config = dict(
    num_hidden_layers=15,
    hidden_size=192,
    num_attention_heads=9,
    num_key_value_heads=9,
    head_dim=32,
    intermediate_size=512,
    vocab_size=4096,
    hidden_act='swiglu',
    norm='rmsnorm',
    norm_place='pre',
    norm_eps=1e-06,
    positions='rope',
    rope_theta=1000000.0,
    rope_fraction=1.0,
    qk_norm=False,
    attn_scale=0.177,
    bias='all',
    tie_word_embeddings=False,
    parallel_block=False,
    init='uniform',
    init_std_qkv=0.0478,
    init_std_o=0.00713,
    init_std_up=0.0478,
    init_std_down=0.00535,
    optimizer='ademamix',
    learning_rate=0.000379,
    beta1=0.9,
    weight_decay=0.82,
    lr_head=0.00524,
    max_grad_norm=2.0,
    warmup_steps=249,
    schedule='cos',
    final_lr_fraction=0.0,
    batch_tokens=[16384, 32768, 65536],
    max_seq_len=512,
    doc_mask=True,
    train_tokens=205500000,
    max_steps=5667,
    dataset='wikipedia_en',
)
Each number is 500 + 25 x the weight over its row's rms, rounded and kept within 0 to 999. Layers, rows and columns count from 0. Numbers have three digits each. The size before them is the row's rms in percent of the matrix's.

# gate: layer 4 MLP gate, 512x192, rms 0.047, rows 322-331, columns 96-191
# up: layer 4 MLP up, 512x192, rms 0.0448, rows 322-330, columns 96-191
# down: layer 4 MLP down (transposed), 512x192, rms 0.0323, rows 322-330, columns 96-191
gate322 088:475519508524537519520530515517502471513491542480457467464481498485456540475457487487478491492484499510488517517517509448474468483512540500486511512518496517482517462499475495472506508556518505480488525469553512465513545532545478511523528539529511482524531496478474469503513483516497448508
up322 094:483477523552458499483476501504518484482484494525536519523495546491519505472497508505528504463536512510493516493493508564524515519498507505485501450512496503537466515508492482464465522508547491478518523488504501523506516486492494460491525485560468522514517475562511510521508495548489485486
down322 092:520490533456515527497503485492506529538500493504524517500529507505503500542474498475533489492449533520458493499493458447540496534530482490496465493542522506482478500503494533524505501487502534507527501546492436490483501454518496507510503491497519516472470481558497513469467537488483510457
gate323 101:490474496508479510533487499536555511490527485495522526523508495503524503510515502474449487470494493543489507516503468554515490465533520533527476510519521510491508536530491480527457537509477480527505482476504559513524493495534529554526519467498528462535497522499497561483475516494486514535
up323 102:488471530518502523476525496487525536480548517537508507463489540500511538513494471505515551448513469488504531519460527542544518464482512500505487489505489476522534516498499518532491501511509506449474468487460513493506479490507510498530498459501504535474495513469507471522436483495477474488
down323 103:481525518496549516506515486515493523511533486528532469461522459495523509509457493459459488456507521549507501512507484494459521543470504516488478478486495473466489468513492464535493463514494466505486528514512472482506499519500484538481497516470486486459526496491479482499543498476493484506
gate324 088:524459494536525504518486535531511488470516534501536499485503500448465506473482461483467501510460489512466515457489500499504492505494468503512486508520490509495489474533539543512532508518511527484535535488477526483486522518527502478490532542515496504531444493511543491492520548509534489510
up324 099:474539496505494459469522501486470441547452479516477515478503530518490454500478506448501540502476530464498458461488493498500535524467512525514521483482487459480475526537526499520521506473493474525507485415525499520506508469473504484539473484548514507514481509549534496469495544520463479430
down324 097:518466506533479509520531536474531533537506521453473473507515539516488468477551547566532519491463511481515505571541454560537536519492480479514482497521509503486485523496492482501513508482465525452501469497497499515523502532513504499449477473475483466505542495456488458521488483495444466489
gate325 102:497511445541471519530484484480534503510495498429465471541547539525497512511513486470513493460466498531463534499520498513510490477527514545511472499477478540552497526488515457512512536495519516503524512519531544531486473479508527522506501492491475509541477471469485512468476520496482502510
up325 097:499495487439480539460529517546524477509481505556492516502447528524482508537481500509531524491480551528505541492512511519511483484465530499460490509544532511495478477510508477484516529503472543536505505507516467485479468543528489490494497461478502505488449466488490504521525480468493504534
down325 096:501520529521483535472499498527555498483564462502491502483473493459455502475500460513553482516511492474475467524479490531500531502457460475547516482503513505514504454467529489503492523514481490533488531435481490456518504551466519513498485533481509516522453517525515480535517513522526506506
gate326 104:476522532481501547525470495492490504481463480518484542534478485493492502539510506488492486509474461518516520488513508517505504524541473498483489527531478486440522478472438500495471524502532509517521532497505528563477503493503521497539516514478500502504448532508471497490532479495518503460
up326 099:486493442524506475477532497484560508534496519490507501520531509513459535501519516503477499496496485460482464530495507506501518457491485473524499525490491496462510489460485531476532498483506544497511504519495512499504465509514488478514470484483531496454520519441481513461481518502483463514
down326 099:492489499486505466522503499551505485518491479511479453503520482520501537518512496483533483472497478487537548546504511529484491484560472516498505557508527532499487470543513493537500516506508548531506445530499473513561510489508525485508502520495485502508467501496461531471515551543496514481
gate327 105:511452459509524484503456494511516536499482484486514524489484498487503486489514490557494497484534455519442467545470497477494502494511502503474515485460497469466471518502493489523487505517488455516500544507556514505525496482488470514527506464499496501518500481449471497528501507483482513526
up327 103:523472531493553455487527442510482502534486545489499533540492502498492465515487503476532516470491534514481480557463539551448493518556487508473505515523491521496451471527532496479492509504497471502494486528447487516503511503528530520491497529501538476498526536516526467465472475489500517493
down327 101:491459473480484485486503521521499498491471516520489468498487515513486488515550492468459521465513493483526523504471516419506502488553530517467442480497508505508497497475543492495524465510484470505502446482474513527514527503477456489461435518489493482495456510519540490503531525524504514527
gate328 090:471511502479542488481536507484521518540490527478487516477498515510529475508494505523493528457528474555521522483544551481534522489494490509520466510465459465493526525546532486497500478543494473451507528518514514538450479496498486523512538514526503503492547523485512499524530494502458545471
up328 092:494489519510521469483481466433528522534521513486468504507499496498497541516496472505511488517490491467499512459495526536489495497531518419478530467561494490475504507490489505481507511493453498474476500510502484542516496505492457532491500492503476476513517475508525519542489512528493519525
down328 093:487485505437490481487502518544456499470511513496481508494494502508498507526511489472444491455516515472484488523500525485520480462499464510470506522482461518485512535550499516452476510505530490478502475469418462514502538472528531554523495538507487513504473523447516477483521528518517498540
gate329 101:519456472481439477496513474459480510461463495518486543552501507477520518475504477527463534475489458469467515545494535479520486491493471482472521501535504503548535492478525536484489495437505524522463502510523479498469503521487453509492516496543497470494535529465501524486466461438491493483
up329 092:488458473442493503517558467494523492517530502493530482503496548531512482525494554508492563477470469489518514470535486510494493511469483462516506503509489471497482458518499525495520478528527482524514490508486528477502509523505526476538484497437489544506507467496550501511502512532454549505
down329 097:496469483494498525474487495482489482480485534554476562453485496496509525514503494492482521447496511487484508490483486521517507520487503514498484524505532526477465451514518535515498564486512511542525474517462491537467510471505521522483529455517498478529510506496480502463502500511490493460
gate330 104:559525510511505495505520478492500488523539503464496499521483488500504505530525527556521494509502466471467537503564469531514466478513466490507507496443499477533514490502460538498513470514540511484476481490547551479488465460505514542509462478530502503473494475502525548542469497515469501456
up330 097:445481474481493514508506513508497481500458515514528501488532483477484467494506490510503536526522514477528502470474463451509522501528522512466468483510502513498492495477497473466521534515429465526478479497492506500494473524471458507528507528523475552484473530475486505476495508464540531518
down330 097:499561539493503512491516525469468477479478470508502493464485440539457502499493497536512513559454472436486519557497546504512512472458498512511458518506533513492481513495500503491513462509480461505541481481468492501483524495468491543473482524525531492508501499509533537506524511492464464484
gate331 100:471474486467484513545513453511522488531494497475497463504499546538515479485514491502479523497467529465476503509511500519478513473464530486534507511459493492448508499539473499507480523528533510453520518535505464511480528491493504506524498506545455499525476487469494502483516520508523542518